From a checkpoint of a small transformer trained on Wikipedia: normalized queries and keys.
Each number is 500 + 50 x the weight over its row's rms, rounded and kept within 0 to 999. Layers, rows and columns count from 0. Numbers have three digits each. The size before them is the row's rms in percent of the matrix's.

# up: layer 5 MLP up, 4096x1024, rms 0.0446, rows 1659-1758, columns 704-767
# down: layer 5 MLP down (transposed), 4096x1024, rms 0.0464, rows 1659-1758, columns 704-767
up1659 097:471427566572500556518453527561511549536555433456503496544513523484514529561565494490521525517470482539550546465516584498455431536528608501546439484555426487490484532599570425427613529461518518
down1659 094:583570489462480396505523663490517501499614597606550560518477555551528470542594373514509496479430452472485540468514561548458555510485535422486470594565462476463602641515499464476506533496443450
up1660 096:513423573468478548499582508451441532505452462489578487483460409511522461499551498491448421466421555388471579551527541501468510519432490491479515573495507469494500584558536514533465462450567466
down1660 098:508480553572542516557515447488455518549431589594467520577566463436631553502469482405480437517558435451502539459574525514528557535479574493468497486447525553428479557529566433478537502565517514
up1661 101:512609585464493556436422495487427530511572483505576520542497531461463386460474506498438474503522434473575491514415557529470460544495444467461507508524527425489528461567529471554505494542540529
down1661 098:542498483544558567572631461561502506439581513433585575530580481516538543507420434534487492513492473510482382498421489615514480503528520547453497480462531524500480501519417507527582514483533485
up1662 099:479460472480525488545514488532587429527484488600551503437521525507518499550595392458510517556512441442476528523547527476555467514532508478497587543489479459447528478403551529559513470487463563
down1662 100:505545521516479504451563525487536532540461454594544477553508533422504501431490489563549442467465568492543527549530509590557455471435498508454528525465475507441521528503467471553494475507429496
up1663 095:494492503478475445505558526501535427479483537527389391508516451473443467457507585554480514476558522546571495443525519513502424540524454554495533396537475492481485542596489506455559532374435507
down1663 100:540457533417571498516542502522467486460544576517519449489423488504533549510579506363443516435475683479567516488425542517561490458511489536494453522543478485473480423518505460538551603530514563
up1664 099:516500532549487500445437488532532515550556543494507459507488512496500599473541552450521476439540460433478552404441543558538575541520489479613523538545520529505478470504556498520514526575459509
down1664 092:568504431606463606447513506455534530606532501428464603454418432551538462541486487545484459436514535515453551501436542496531546483485425495521528525500505519486382520533479467482451494521500474
up1665 103:518522483499433594516476482530529508504467479384461531463465483422486549550430575453511504418492552429463477634513449496466436486488391467521463459467492488457524484554478481434436454417523419
down1665 105:553469531495455391591477503486523398440574441478550454462599511595455511473556436501624472555442508576530394510490449492426456570567486486537546484532516610536478566565529517470506511512484587
up1666 101:449495508435431547524606497398433500503455411521547502536466537567538506642546443579501533533433470533457429478553513481512579417498607501600435474454535520553448453556462537471476398515473477
down1666 096:521554503526554515469484535546572572569579495451480481660454411531586458389501474549426443539591515501485524462465440542464531490479468518451501498538557474510547387433534444459512471457507487
up1667 098:531463422527419534448422460456542570515567425486575578432539442477519528444536570498508500457499553483482461563511550448478485491484523423608540424417477552445528447504488457556517527540534490
down1667 096:545519523530496503529473527488418486486471568445475489598573551478447498429414547657528387520505555457521562571478407486565541479464482379452556559495430581511584468469464487529506660526492528
up1668 105:517585431582518515484453536517428442533507510439488553526484402517499478530449430531434524441488476487581595444500472472531522421538520472463481502448435455461473555509514500433497469515551507
down1668 109:359502602539470559533560587458559430391442567447535528528535531550483421464438528520512538505448526523446470500479569505591505479432528519495504436474456532522465627456507441484430483490586519
up1669 101:521479520486410468516564450437508462431419528452525455508563502454437503551383509533518483458497570516464476463428434481434490498507451417600531432433493467443494534610494544573491396528508415
down1669 098:531454501506522481503492494563481541541547541528617462496471547551553550474508505567446474545527482444524468510503581462594568517495511460494523603433443447485449467518490504509486487450509496
up1670 098:475516503477483491594429425535437516470474556438441469489469510491529487499545511497462493439477490479544582601497473565539462481480462494484537460529525489544564469488409507514504462497456603
down1670 098:551571464433424514531509481430480526500527481525438526544453620499524510441464479531507463463411440675424517485397504499377505552504493606408521476522489485547333572495367437454491504494402476
up1671 091:506469443562601588533469389531435516554500500480483464441507513480508528513462480532451570398460491408484438467521433498503396486389499495424529445570610529496566527476513498471645454523459524
down1671 090:524485514590469454512541553472475570521569473541588417519487517529483450549515499363547519526465467567466509452416557550544656428458517476487467525509451494548504521519477498559393452492448457
up1672 106:517474472434608548456455468568478559466537480520490582536557570461542460502595479485522517568510499581511572583580547548506453463555487516587531530476525463438467564430456474454544524450580509
down1672 100:513404507416495447525590542503550509460478563477476448502478483559509379481422512512520480470529519445554565508449535523483534485501501483488459497552533600569429442488465548522526541489501506
up1673 102:479487475370427504546503507453503552514530502434573562574529526504568537466471522483440616489504515510454465399512482509552577512554573474507407560554471491469472486475508473480503449421434530
down1673 098:513559470549441485553389537535488553450488588474456470512410589563470490489514477529456515498514458564573526435402443518468435522554455631416468406371633450349525527534588474505556509494545475
up1674 094:484507420499475568534501556562518563427476545540382480427437533589472406428480523572428482585595481488550558504481504465525456541534556465467495491468406460490519519562471559486509472555505521
down1674 090:535533443516579485601493535536504552519465505569528515538484543496472541575603489493577461456472588579515483507528542494520469439586421482433613493484509539528547533447563498574557525507553550
up1675 103:433541578511477511394570531576504432524423509464542522571534494447608539456518541481456330497528439427550458520454481497471472558480462475457456552502428529535528528574469497453505471469590463
down1675 101:570478490509548541508500504518465552402510457560514509540478455480447566506489479458503506456514568589496580443507527384481510505454483495487505526492506503420474495495529510501467516518461473
up1676 099:474510579535416538521489438467486472508490491551512485526440419530496529442513442511538528446540484423618500543459531482526406456498471483500560471472470511549444553507471492543466548508483530
down1676 105:457582506435385406544560396489568408519483595479502490417564564512401519515460492482568539565546448506547528533540527474496533481461494613495505517473502533506541533450555558462575496570482494
up1677 108:601484490463512545613457448599513599520498526532602487535458576479484600351482416548431470536506594480544572475533457623507548495538515448527510483515482406525395571509479442474423575528492543
down1677 111:463549510463538476610448426548440539547531414507510458450453447508632521481503503462465476511516474499487565494518479478528451451465543527492419501587444439500508549534391512500446547464422454
up1678 096:512447441499506548488483545487459543538471548443587587526473533481468478450485422473461501407573482568482452511422503521462578508481511554435508394486496489438523450453503470532637555492466449
down1678 098:612583468446513526443438444597533482477462493504546506496518515460621485595408486364622524448519479550538492485558490515611578444408497513491512616519404371548457539417577512503417539517449550
up1679 093:528530451504514519487576475449482470512533542464516502442426398516489556541475456521505492528506585488499572533502567407534536405593503594482552500484563549501480518552466474449481568435490458
down1679 093:422576568497487466483592582423612445512500525585463523581498398552519555446552515432475507489532518495466538555509474510529492570511473509528442438560521518487498505593497429557480409437440509
up1680 108:554466495487447502529485472496529495448488582532442481533548562486495500560453517516560476557545475497628466583421494529524508506517556498581447479445512422417500458514533575464539499468486514
down1680 104:478462496496402580530569375471512541463490483430640437470503573448448546573471554556494575587467518535492487510506490381446510463540567518510398454521423519503570500512412547408486469418488489
up1681 099:462501564511514599445459517542486544542441533434538576594474495440478519517494547466517613494423520487531487515556508579471503463538367532453541480486502483512494531513519398557534470522441549
down1681 096:523512427492453491496526483500468414478526440540499434433470436553562480511571472431546485559599552484495512534445505469454408650474534426515412505559489477482628550577638460565530449526419585
up1682 098:469457584496528480552482577617490572528444459574554480476561512456528567499590533462524603586452474532411479532411500547506496499467443476548588511533515466489461507523433543494556484559511543
down1682 097:503492512458448375525521534571429551524524452523514548466525516504485497539439465529500428398591487545495484532458538539492488420451612529506435592579436544484479410534526467357589428403482456
up1683 102:483467406401475511457470484477420608566436513407477408586460502538468558563409427526454437598508469547501518521494570494537589465626447499524481509577449528469606547494483515535531514491482484
down1683 101:488469439481523488462455462576574444506576471552466562498542562592463462495612571543456440443541591514396542484568481481424392487469543400451460468503590471525479514449521474516396447508547484
up1684 104:459502469464454473512552521549469486423549441601433482526489475546448532470489524493468545439506468529500454400560525539574498532637463512483496539503501418499466550451471505506498507574496508
down1684 114:401506527469525415554462555432588521451429574545523470488501490486536508580534555476471523475434447486455476511608516471587473503397460475513560529523485518485441536452471556405415359585508523
up1685 098:507547475483509537485524455403462489535507462537562439520484570489481436485388473476533440496587493519503597535417469513463404543455458513414463569522508510469514499496507492491509424586513445
down1685 093:425447597594440427436498550490605495553497444480512546517533575432381464430615472482470405453548585470455425357566505548479479576500482449510473398516532446472500552563471462510427571507569501
up1686 106:446473602519445468493517506437542506501582491545525450568516567447473479500499509507448536476537486523542527597442457486458529442530547534441476434564421603531543489573510502463493395511500473
down1686 112:423611527555581506434460413481512438552383474495557411485537518426536450513536483517540456501515570446486563520466495526532486514518576502558451483523506481594549484456465621561513502506470528
up1687 099:476508532400523418491459532514467448421507508496534450412495523514430486483495504579488482582468512482478594558495477405554485435467585537463463429504460478568613535470506508474429540467529412
down1687 096:531522400391597482581523452509494471484442525474519525582452574550488574518503508564521566532475481611499533526464460504552435499519527390539499564486525425469452509508492521513466426439481546
up1688 093:570557510461581498508518525459621459518468438528524476631515464580545550527435533546464486508577439541411437453559594514515493458576531471456510415496529529499425401476506496457478423488495553
down1688 095:507505502473501453587557423575497468423517561468432459546418451543472490568507459535541408465606484432494460394488417576488450459502511500462458624441591469489387483501554542520440462601486598
up1689 095:519529536475458478503474453548525483525527531504609588523515514465466514452542612580529503527486453473520478467549546560491564468525467543562491555507583470400504466501509539598552557475540347
down1689 097:542449437450507534384537575557454470540452534469483465479511517459569522542536517549509445550592453505461464466494497526571447496583636488433427506501484415536595576534522508484557518445480471
up1690 097:444593398585493509359605520397496529538575533477503463377442568477600453547484462473460534478556521607598468566515467509524478492499565466447542453522511507478490508458519512561538562529518464
down1690 099:529552530511543517476541481491659557443462523518567649507464484481583492532554555510534604515433562470579477509621472449502451477520497496516543523472443437437579471588470492451394588498531500
up1691 109:421510523477566540513462564431551480424505594551579488565570547404544559490529505505481461527451516422491531465584546531511444439556497495556453529586492520505436515534569598507438492497605578
down1691 106:501538560566599436446484520556408543497450518515520602472507587643539580451501502409583429446446384462515571535465515542512545556613501512504571531606529522500468418503518523598463515502458546
up1692 105:561494510526347500494492564520440546515555526476427495414391508409481505470509467465469416503462511546429526444437493480534547589467561557473471497517518525548497531425424471447556543458550468
down1692 098:471514548475537437498486564513523564592474540528541615509562522556497503560383531580459509463428478451515504500494495605459537529485483471430529470440596562533440434508488506472516657452603514
up1693 106:589464477475527550555527467518458556475538433547497545493425532484462564551490527494517506506580522520512482436585505480551518541453545522511560547512483518519438399495475430510498413531509582
down1693 103:511449510518497467454533521487462444558476568567589466518470536483561575476452461582480490590510463451557566540484435491544424525543493525492541513421488501536502609490461464601524436515476467
up1694 107:511517549416534570534470477478538491505527507535551436499622493536538502526533426473557579496514604470593474479573424449556466560617514469488496513435474554420551395579484530475511479540476528
down1694 100:511534506501510467469517457428556456507518492530435538609434471509514499456424464608386526523583544486546492546567510581562593469497590532492495516459511450528446485509464482425514423449477511
up1695 108:580428532466474555574468497563525544490474501448501472500469503520533443537540412459539540450543463438418548539560524483530489503533498526507483449544478480563505527487516456482473536518484468
down1695 107:477482581555481478616556433532512430457474507439505512531540509569508570502594427394423430436494515514496468418478403415491500437412584509443536460537566580513448448488564546496483550455493538
up1696 097:368571596569460477356559471530433472520543446508564541538498522521438525475480495515487576589585466471426531445570574479485545492481497589433527489497488362531563506465496524512409541514440523
down1696 093:543485460570479550531516556611628553546539630472495511512491487496500570483589612466519532432455536462509537488528512480412559539491529514538582418506479531479552550587358535487526507492467526
up1697 096:494525472427422487446457569548522492477487549520447513543530503508537460521594488507471538440522505545484546547498527486477553428429481457596470639474462425518476608548541534513560447401459473
down1697 101:611467536479548470429476387410447535408520465492539497510544446497523506501393568467525438413460504492529483549538500491555436430512528442456511445460512533449491517574445606533418434527490493
up1698 095:547515444520485522465544476474485494596503481515523465472491500517508445488454537426464522640524631473557419432464526566510513502529558370483519496494523460504482580565434549532507501455509540
down1698 098:541590481497451503520478565631447541521541534336476532462593557475415451492479504531483531541537439520489434542476481519553500553434504470498504452500538482465418414529485544446515560596509576
up1699 103:536477425472425510499553543541376467586527543524475459590572451478513517531463511443475503612488527437478450582497436566553424491508506547529496521413569493633566452469535468498418500409508443
down1699 100:466623492488456557354522481538523493488510454541500557492412531511562456513486466477392489500417494517459501610528411569530580495477510469529459472545508440355379501561559504525489455533479490
up1700 105:452485489561508534508460484482377500594532530565525532420484490491568482510519502545515571453369427514561519487482453554381484516484475537565534461498512532538514456557503510491506479414533487
down1700 105:447539528466461514541552521558499448403531528514451490601515442554484495487472411401440556511484452475542519411490446455529350373484601418451500499568547364486511438441457540488577438550366396
up1701 099:465499402535454526518479453535529449604419438518551469487441533549533584483509515465453500465379434504518519524592459467476392412486468534510511525447601468501390440615497526551575439552460499
down1701 096:516592570463511498494443501560412502477549477500503578333593443465444504426546473463520461464462564512581504463540355432480493382505521528531468486578416558530498508496438505419456507489458474
up1702 107:518444478510484500492499556581378427541509512550526536529492537551592393569449502457584399469536609510478562458525533482474457488493502516544498503483550461500479523517541460645418450461597539
down1702 105:481521552505397511497454537506497562425390455388418520528407578454541479440503445501369486544479430465515487412505479538501508591546503439463475512496438488482461472481501465479497520513440538
up1703 099:560482452598543461494459495538602469536594606534501556516411423473531456493521448478461474504449493445436451442450611527512430575490496504443531518520526522506481474562543486479473410481477443
down1703 096:521471428516488423517621490481503602558590444525568527444443503618441458461535523469419511436485541434486571590490461527397582475481479502488499512529410502571456495435566367577354498520506569
up1704 099:466540559607496383485546485505546461507407563533500481448486496512526440522455488472536568458505428492535558610493468575565482685445533401630537580439550386489482516523519507553520475479495481
down1704 098:572494463536475574487471396455519442537517611488536543436469454431412536503608502480518485495508480487450551427501510471490470498520528520544582547615489477616542522501562541567473534546521488
up1705 098:473579529508422487538493453534513464395550421489484480435511550583511394362496448540464441531497479512534449499579579602599586433471533409471578507577519412446495518511495558479544497543561555
down1705 100:545474514466483567491522473527486503420466499492503501471558474495550528505532429589458432520439489471461558553507477486456516519479404448494475567545503518515521423433589541507474443474482565
up1706 110:518490484558559454497420577517594548468417472482534442554567504507506532492567493479534509458444492459595555607554542525445400434411495396517533464535439472526472527509520424542465600443535480
down1706 121:525513512426540447377546532495454507472393531430509538481570466440486422558550528531480455478421512552535479550454525451550494361470487505580584532476555539539371553446463576462506539536566407
up1707 102:563587484479553509499455419535525462576479453492453469501489525553605461363560427583487524424451429481579545433465572536557435539516446569530499543458513421434524520521473498525481463515509504
down1707 101:528517445480416507553512547508438433531557485454601515627497452535429496522485450561468515483474462565504661412525562565353463482449463440520480529482531543482536514485488560592518525511395486
up1708 101:449503513440486523569559544487504496436414455620508487574549533594584508487519536475528477481615475504535498555509495517507485577528438466542489414527533520469485571525530468480466450474455500
down1708 103:568536504518475492414456515551423479422518553402517430523579474438592514547355601545504549519523511578491514522483491549474537458543508468514445551431596557584585424542435540520471497559521453
up1709 097:519483493515525434492448463520528446455572546503430392550468497505519460450558475487517470514568438547477405569488385476551500549511504478461482468476568487485518521511553429485490613534509480
down1709 096:449397501594568482562490519434537574529524521463426544569551518418560493540497476552484485451425505448549520563421562504479482483418572615584564547554462502450526515458469525496508424474543543
up1710 100:491484473486474446478495608455484526457436505500553509487513494410547452487534489504501473565493557500473484513509562546462541478558577463484502486512510595542481487511533520538436478482418498
down1710 099:442459491436403474517431432478607469472562464521573412511540493553499547518481539520552537504491456516557554504524560398520552441473498547543482527464489544676502528462474490547550452474535406
up1711 101:466486440538466565498579493474426464498506473461538469518425576473429419475544467526471478508489666498595492670573456485460466542475402503576522439430506405484558561514525524563445479528425528
down1711 102:423571522463483471493543496561542514527426495409456471460457536502429538417522513583514550470633507459489377399544470439522516561538422521535446488542546482522474568519522473561501509518562443
up1712 094:537442470518515430498487508444440406469461474481602518576470469505499481517469554403395512510443465530523522484492513614460427500508497531438452542480479394472512500461509495482495446584505463
down1712 097:529485532470486564424505454580556626491497413520539526509475497477497565437462516445470550430517422584501420517551577456545462493485497507518521518465597539441526516618508546572465457437479431
up1713 103:563510584472473469517464591511503492553569438608504473494427449436566542528530515555445448600550556553483464527512511520411459512511560558525528551558421489434471424506528611390526525472501471
down1713 100:472435470548520516518436522440477501461547463465515422528632516560367463488490501449586512435451451492516451536444554496552484502535463540486525501483460448677469541566521528594499547519459471
up1714 107:520496533528470506464656464447488577557496483438597527491444444431530576492553483446394513395495555451538494542502541484594583479465549376529466596398537479471462619404481516430518485475513444
down1714 103:465450496474458465426462501492493485543514466480475483518443543556497445389444508508519475516463485540389479472556578519539579501526452548552543478504483494574522511445479482545501426455522501
up1715 098:568492512506483433596437461568551427568453499414574564488568505600452534465476398582503595437462534491473495554564500404529559573560420467423639463518527497575450531503433480510420596517586485
down1715 097:494458548540517454454501518503463434506551428478522490505493401585455477470598467547623496536502505450415590435492503578431487505539527514502479549499571515472541524449510513388449439447496517
up1716 097:458545470514467534527523526448461566517519575477494488476526495395517430543515501536452466494464461528511566529495544394518459491442499386452567492578481554531443549506507556499522450508501508
down1716 098:439443512540565457493516425484524523542442472479497477505580594533585543469468465533446536476592532438454528483488431439479466505504549490439488523603544597453437524563489496432414400463525602
up1717 102:490596466479500457513486464563449490536482527475467446622541475422508513520599640569488610506480552558510513516442607459413528512527515459474507500354380403537409619545491377452458521428556499
down1717 099:442569453546450560554497517434509483569482488590585539496383419576519529438502451435611531515473519472467534623523457582507437516516441441544570492502522457431475381464519547539492544559500448
up1718 097:396512395491609545438506554526473541489436479453550397419435390514551469498515579555566514481484551483494526454500422495589563527428533474472480531452598536528537478492545542519538489460473532
down1718 097:533459598607502359513474522642566595431437457512557472527486484440493536523541507511515449537441561556515476466580505528497492508415439553568525545537431520508431424543530505525439563502452483
up1719 099:473580504577500466442430487481481471538539564434484485478555621495622439559495430433475440477517432459401521434518528341507561455514499496497667471499497482497497545586475463467483493549489488
down1719 091:462416518448485515660573516519489527437506523563543538473476519556508486441533500453495425440470544592539466542455544398568490468505531475554471490517545497504513442458446548420464463529548501
up1720 095:463500462504470459535461485575465494474476493629492503496564528529495529637518415552407590406518448532401459482449535471448565419441594511401524416517505470541446490561487544465491567539515459
down1720 104:458519575440544495471464569495421522579487572551493495466441463451504503454487492480554573484490438601561584549469458495450521441499537502491517468439528540478471497481535557494461481493481466
up1721 093:379583532510666450538489440502469488522543453448478417466511512509504415416549529490448533541507532431444478526554506445549461461560436607504436542467573442536473500455397486565457490449473459
down1721 094:524465441482440513572568527559552426503450471448432480539558568563489530492546464478558452522463559537540435508558477549569560553416478486595603519520491455610548504501527459607441435513538515
up1722 096:540512539433439512471537419567504413475557443503417497486448532457388492490467458550412557498498483529490439540423524485572536511428519509567488548568550454468463517532396499537504561559528551
down1722 096:383534505476537438520569542466500477474468526525556472437615490536576543555518534529551466494494479543516511521480531422509554421469495480562439585473545502447534492510483551393540545465497613
up1723 099:503450605462459479550448482454499525480531434457621455495528448529459592448525537550457487531525447584440494555459529427430527567604472383431548529458474502507560500457541540491505522464494425
down1723 098:585419495499566549450496605554467428544519438515575530527453562418562560576439376445537454459499569493536572500438538559477524535487430519536420563493507488522510516520422477449509498485568492
up1724 103:537395471500514519417504455547484433541425556478500528477468507462409537506497575490389603537555500529424569555454476555507519482527596450481478531562552457505575399594577549490442516456565515
down1724 098:388548524506398518484457547448507421421555536617449577519560462531493490488453528549446546437486464544486510492489479476485509476473456558454458475383461543586613507408485417457506478525548393
up1725 098:451534508466445390479400501518444444528474481546456546403419541438455527488515434524566613444490564584482446510519478473441510519626414522405528512526551430541499533462425529494434480416503391
down1725 095:463493519389455536524459519469469594400558484546493588589482414549559530462548483497394463490553540459466588458468472519445550540465512497474418451535465491468481565406501511456415466517486529
up1726 103:493465553476538543517483536530446544505470446391507448545526402578471520540444444572529531454486535474508513417522514472482518445455464533563512503614493572487461436388506597441538489536416445
down1726 101:475492513529566449577550594502666493496455525595476501338534554449568496443464457469416505511534490556567410502490504475569496541410476509612455420457614520587510519389511529525425541484425462
up1727 103:432576533434576493592549448537471445475640490607535512472531472480485387504498610398490501531472490421478475521482510515606477548452490628537499493462529517537495503573486390513431487515464531
down1727 109:449502463522420469428544523522494520522480500455508550464518538428458493406529597465507408486465587522460431593403535525545504536447432541560484509464467513396512493497498512510529516487487555
up1728 093:468555495541471587508470511472436547494569522591619525447468508462519432557438471454550516480566534525485529531487486558513537511543559467499493495428480511536504479450530508490429482548448514
down1728 092:513531423540528520503584495486468473496524494540463555447438428557541476441531488543517514547451505514482453434508464452494477579472492499490540377559439545508480568554443580506451550476480450
up1729 097:431521566722528410482383450545529493489546433503589530502499548496514510488457498422483530506493418531585492529502554431439374470496412483451570464499435520511555500517540484435520463532418495
down1729 101:479460479454472496429403558530483520523528526502488506531498538516461409527517413487492434402415471517420452424419456495552544576376509518547580587528515475553456482388600521497492523488583503
up1730 094:499418444491453523536493447417558474568447482483531465521523485552551465524514495553489516426513406510554525593549424499463495445505487536465588445508479478562548506478515487538556549491495511
down1730 095:475605506490501478474493463472545559383532480538486569447468478476496591500529521578455498460494606530549477508487475518560378422486491428538443548409551605514392491425493437459554443551422563
up1731 101:601396440496373402538419604496458468451545423416550440528583544483483432491461559552490507430562480496382514535464519569444520480533582506542550485529554523549450429470539463573480502483462585
down1731 099:421483438485478492424548492505536646480407582532466458557482455515499522465495473487503529525460430486401397468460488478533536457492464543486466518390478524402600505462526546471528502437525531
up1732 124:511472474544510509483493455484554597574468446408590463475528525435531479416521511515529502525475588420597465549546469495604531466543535544490457560521543545567528453557526428388474426495481511
down1732 135:512474496533584525640564483433527599438452476475544478465533458528525568509491535536578450439446600395526438510528511483602465421488472484501508527547566493461442512484452516530534456525534460
up1733 097:525466526427464518446516574485444533499479488470447491519477405502579482445490470466522444513442517497519435579485544445465448479449551486590506438479563536543609454439439553433467482462555481
down1733 099:473426486513499445484499443484450512537479614575536542449528548515524579453514529535441522396535460493466565423468521512505453503524498436429462553427546455381501432464523434516472533551519482
up1734 101:571584494547478496445525545498466437580465466545505444495482511404473528429432424441447549505470553542545431594529578382450457528468531562492541559520492544552465520503435512486471455500412501
down1734 099:378513454410561481545339524517490508466418492526528491532542511529577527511657576466481486529523559394491471518484505541479499507608482431481582544518424552465429565471555468524412450505522478
up1735 102:496455509440474496580539406507509470462561553488482435524552514567404537462503530512478495466507475511511607432433506491485526555462446429423496503461494405516617589580518502553523471443476497
down1735 102:441435547504430425396512481573498443448435521428538440484490507509518425470481388472506512461558584489521503473549456492602512465450486519552452496437549536541457504522450411542546464546511503
up1736 096:438536526511486533584540492429535572500577529519474469495471484528544471441527552508507471557472498496468435528528514483515620506486436522441566541636483491463450471465510526485487507535491453
down1736 095:531465461458498528465483443466436418443490456502559502453567535471540506496525521543501520551505549598476496523518421595540528496450520477450506460499424608433549448535571558452520539493507532
up1737 097:602544482534457513398569465588496510435543533504539434476457496477472377446489432498474529531452403534505447589587482601482511561491516517509496473542525525508484453470489454464514483468450423
down1737 098:478557560517510512487448530452501463470471511515530575519444438599526592513422511474460504516567533568468507497448540460510508470508412474510454506404450510519538536501513477570454518496568515
up1738 100:449608533548525509509572454576464470529631445554446485497506500465491510524503432433482453563487433559529537492426485531378491468475328406511576538521535534542485564451487445516475567516531455
down1738 101:544510597484591479487564535505448475525458533531468559497509510554472491496559485636432490478518565403567437402531494584534414513579609662515532520499480559488447480462449533573507448551475500
up1739 095:525509483577512600444381492523534478568552443609432513517505534492499476538553637625445610457525492522470502515515496492439508448438496514491505496521495534548411585504506481482522550441402546
down1739 092:547503559467535560489552528576497509470511546524557479553558469539486551404510473517470502568435475502546607493508529492539471486447475502449333471541458542563530497570486558565476552473582600
up1740 099:510634581483612444446489519439498499534562465521481529604606472562420490508490425556551560418440460534534451528475405559568475488493526521501471360541514568556501425550510532461589470566456473
down1740 100:542476528497454485451491521572516549521511528545501498475499484527444495586496479498478543507513518420476433576536551511467467351458483541559513517508437544491476489508471621594417504450530575
up1741 098:480526525557417404431544443393461508505461502567529480500519555556473475490486455450521409470487486507587567460462465461473558469457536534623469543543526499497490520446602483570472511513585493
down1741 096:596586560491515534478571607512416434527542497580456439462425549463522551578537467484525532509460429582421604511540376595489558494519561497501482485451490473527468443557444488462576449559478437
up1742 096:431518584489568504457502518593460491543461495522536487485499511422457523583471479472546532484458530531565488475467402569495488540455471548486534525518541512396562502516520436478443456470477531
down1742 095:570439476532475435524488556438530492439500445442405513513508423526551460561528492533431542559538470606512498583483485560444505616478577473551517471437508427536549506579521523519449446509439592
up1743 099:488482527542535576539534444536562491515499513450454518501457598456526496468451531482502536513508511474551462502465489512528531461463527457461535425547493444475556426517495498432471522511516589
down1743 098:442498468521442513408496497514573399528559509496489517536584391574434493449524466538508551457462453524510480428520451437455469574501493543621495499531542484531502455566438472542487497475422422
up1744 102:545467507448456526482528529470496383494471364512480529551508552561539475511524534452494446522575479593599470468587443353519537476572609485487415475506533482503478461541429512450520518443489441
down1744 103:508521495585593456487400427515422559473565501518526484463465533471494480545503485421505475585504520473547570459532417593430547436556556519495492519578516485446558594477522487488514464573439407
up1745 108:521371525488530491564493489390439439546587520487500541509516654557499460461431513408566524514448548483537519402562418540481534498503524505543506580508403539506537484521582522470510453461471485
down1745 104:542478505464455452652538472492520585505460486474447563495547533494352466633447536512467516418454533458619512544506449572572473528528560498435526503522513635543481506473568551505445462559535440
up1746 097:386570473519454496485521507515424449395538452485614523490583496577466544498604472510553532397499488555517488494411591520436490489522482505492590449463504469468417503511463415454527407572557425
down1746 096:539516412578595487543491453571581468479453622508615546454499541468562500553477591519523382478485497481493481494549525560532475435460512525452514457503491523460438480464462456463451569493594470
up1747 107:427573518577524572494535508464510529530399505526452572501481429464555439484589569515510489504430515553594436444560491441492465551496604511463570512516398448466509443491561490483499542501468453
down1747 104:544556434425428457531529490486445427574506455602572584499438491516513480532444535481514492524512472509517496501522405575424493546506498543496525435465504460476424594544422416554516533400491585
up1748 099:528462500509495505482497462466495540589541444486559521487533500481579448469439504537457495502502458493530501538614545353373512480455498568519498550513498540474575537597539555549496510462445500
down1748 096:498502560510489509548520465468663539433613486488482525540560476479562434431487591448438568625490476588573506525549521458453512556378455481488404508503502390555476507517521552609492476487492387
up1749 096:453483481451550443449473459498552481553443556466419527529550478448517476412491518495371515433570445459473434529493531525546476493536517515461510541536425445512443537566563489501565468529531493
down1749 097:575545541509461543542443483495525454364494504548449519512436434546486531540443461499537465522562540518482483469562504522544557505525512495462495497516480464496580478476555453572411517502493631
up1750 103:578475560407632499482460521520399514497504549550399519580466505499498445485443445491480511443553526473455444462467470469502508525544481506541566478520438512522485517492495401532579485578466562
down1750 105:623571491546581465510503499442504539405573549481380448571478462525451459426482440486507527512463569469512505520489470555535517570429500505471532521473494457448402560392540433450518521528503559
up1751 103:433506544541545489461500511576529511442493531459480476464438535544549540532501442406497425569419484503582559504523544559480562498416524496412507551535504563486516499467417433456528487513471440
down1751 100:528500498472500405490461525499536488507488525436419526511455553531496570552440480571514457498499559507529566480474562506630480522541476462508490446495490460522512496515439549500499483507475427
up1752 105:527403569523396470456600503533495539476475503630490466454443539569576493514627451427494525467475583484502540559573441466555471543477528518408485438456467482513504522463496537449422485350527516
down1752 100:468569519486466487461427453456478460488555500444444470523490561459570479483482619471476475397531473537467546527453448551474489429402590469453561491585443514558537570537524581508498500565523482
up1753 096:560517546505557438529431498548510492475506473485486523476478503468470503556571347546488463531613478533474505563495521526410430424446492535523438613490514460456462464478630636590445515482462463
down1753 094:443566441488476441533522586480539425494513533484490458474528489571497506489513556524514475463433474596440476490530498478632464487460502449518511497418495515550475399529520497511504561558536545
up1754 097:524429472560440496550528459518458441475560491431507594528510509550521412446479464577569374517489530483568583578473495457512489534460489487428473496451498532518534445508492449501478483563513567
down1754 091:425614507468618435406512456540481494528418545592484547520559500612434456468499508433451523529477437552529420472480379587482605524464542400612560459621572486555449643431474449447502531460424485
up1755 102:443482511577578480520455443540532503461502496519365508462606498433541512523558492424548565508442446477521562570439514546500517450466560476483501510432476471508520547533510542425509481536456461
down1755 093:428546551478440485576485523489465496520378494487447477541479455522440512517450576543576540554557492516536460482503415524460457576554511549580481552517530474472506469544473534483543431463524369
up1756 114:511513499496559656416512525465481375507580544518496492510554494415514517474488506427472488417530528504504499550543525513512466530462496477519530547509425530456494474534487487525417501525524407
down1756 123:569425516500512510436545504439547495461500529616554448572484456478513548526459452468605348471585502526552457491491586490519482455487493465421535556476415520544484566543464488498559563568576332
up1757 107:456573536469409573491462498428353427522471502484530552461556544518586557487598432396518497486544501472469406452483566597493508449447386551624509501503504412495569532569524527487548489557450598
down1757 103:393481523490491473587515494510482543445426524571502500513525542447544450494517505551470497482541508587475463525468538495518503556519470464432449501547475529470535512447401419466471454520524471
up1758 092:430448449502496521451601541542570493581572434442452540503505532554565440483543543473514558578468438492540577472452474546558551456513428490453478488478578484499439528512518594485469457566558425
down1758 092:544549532412527578506569417640447507539527526590518479535521504495513408390472488488452522519427541616560496502539511496491433441406447631600471439564459532432405536503533504489525583439462393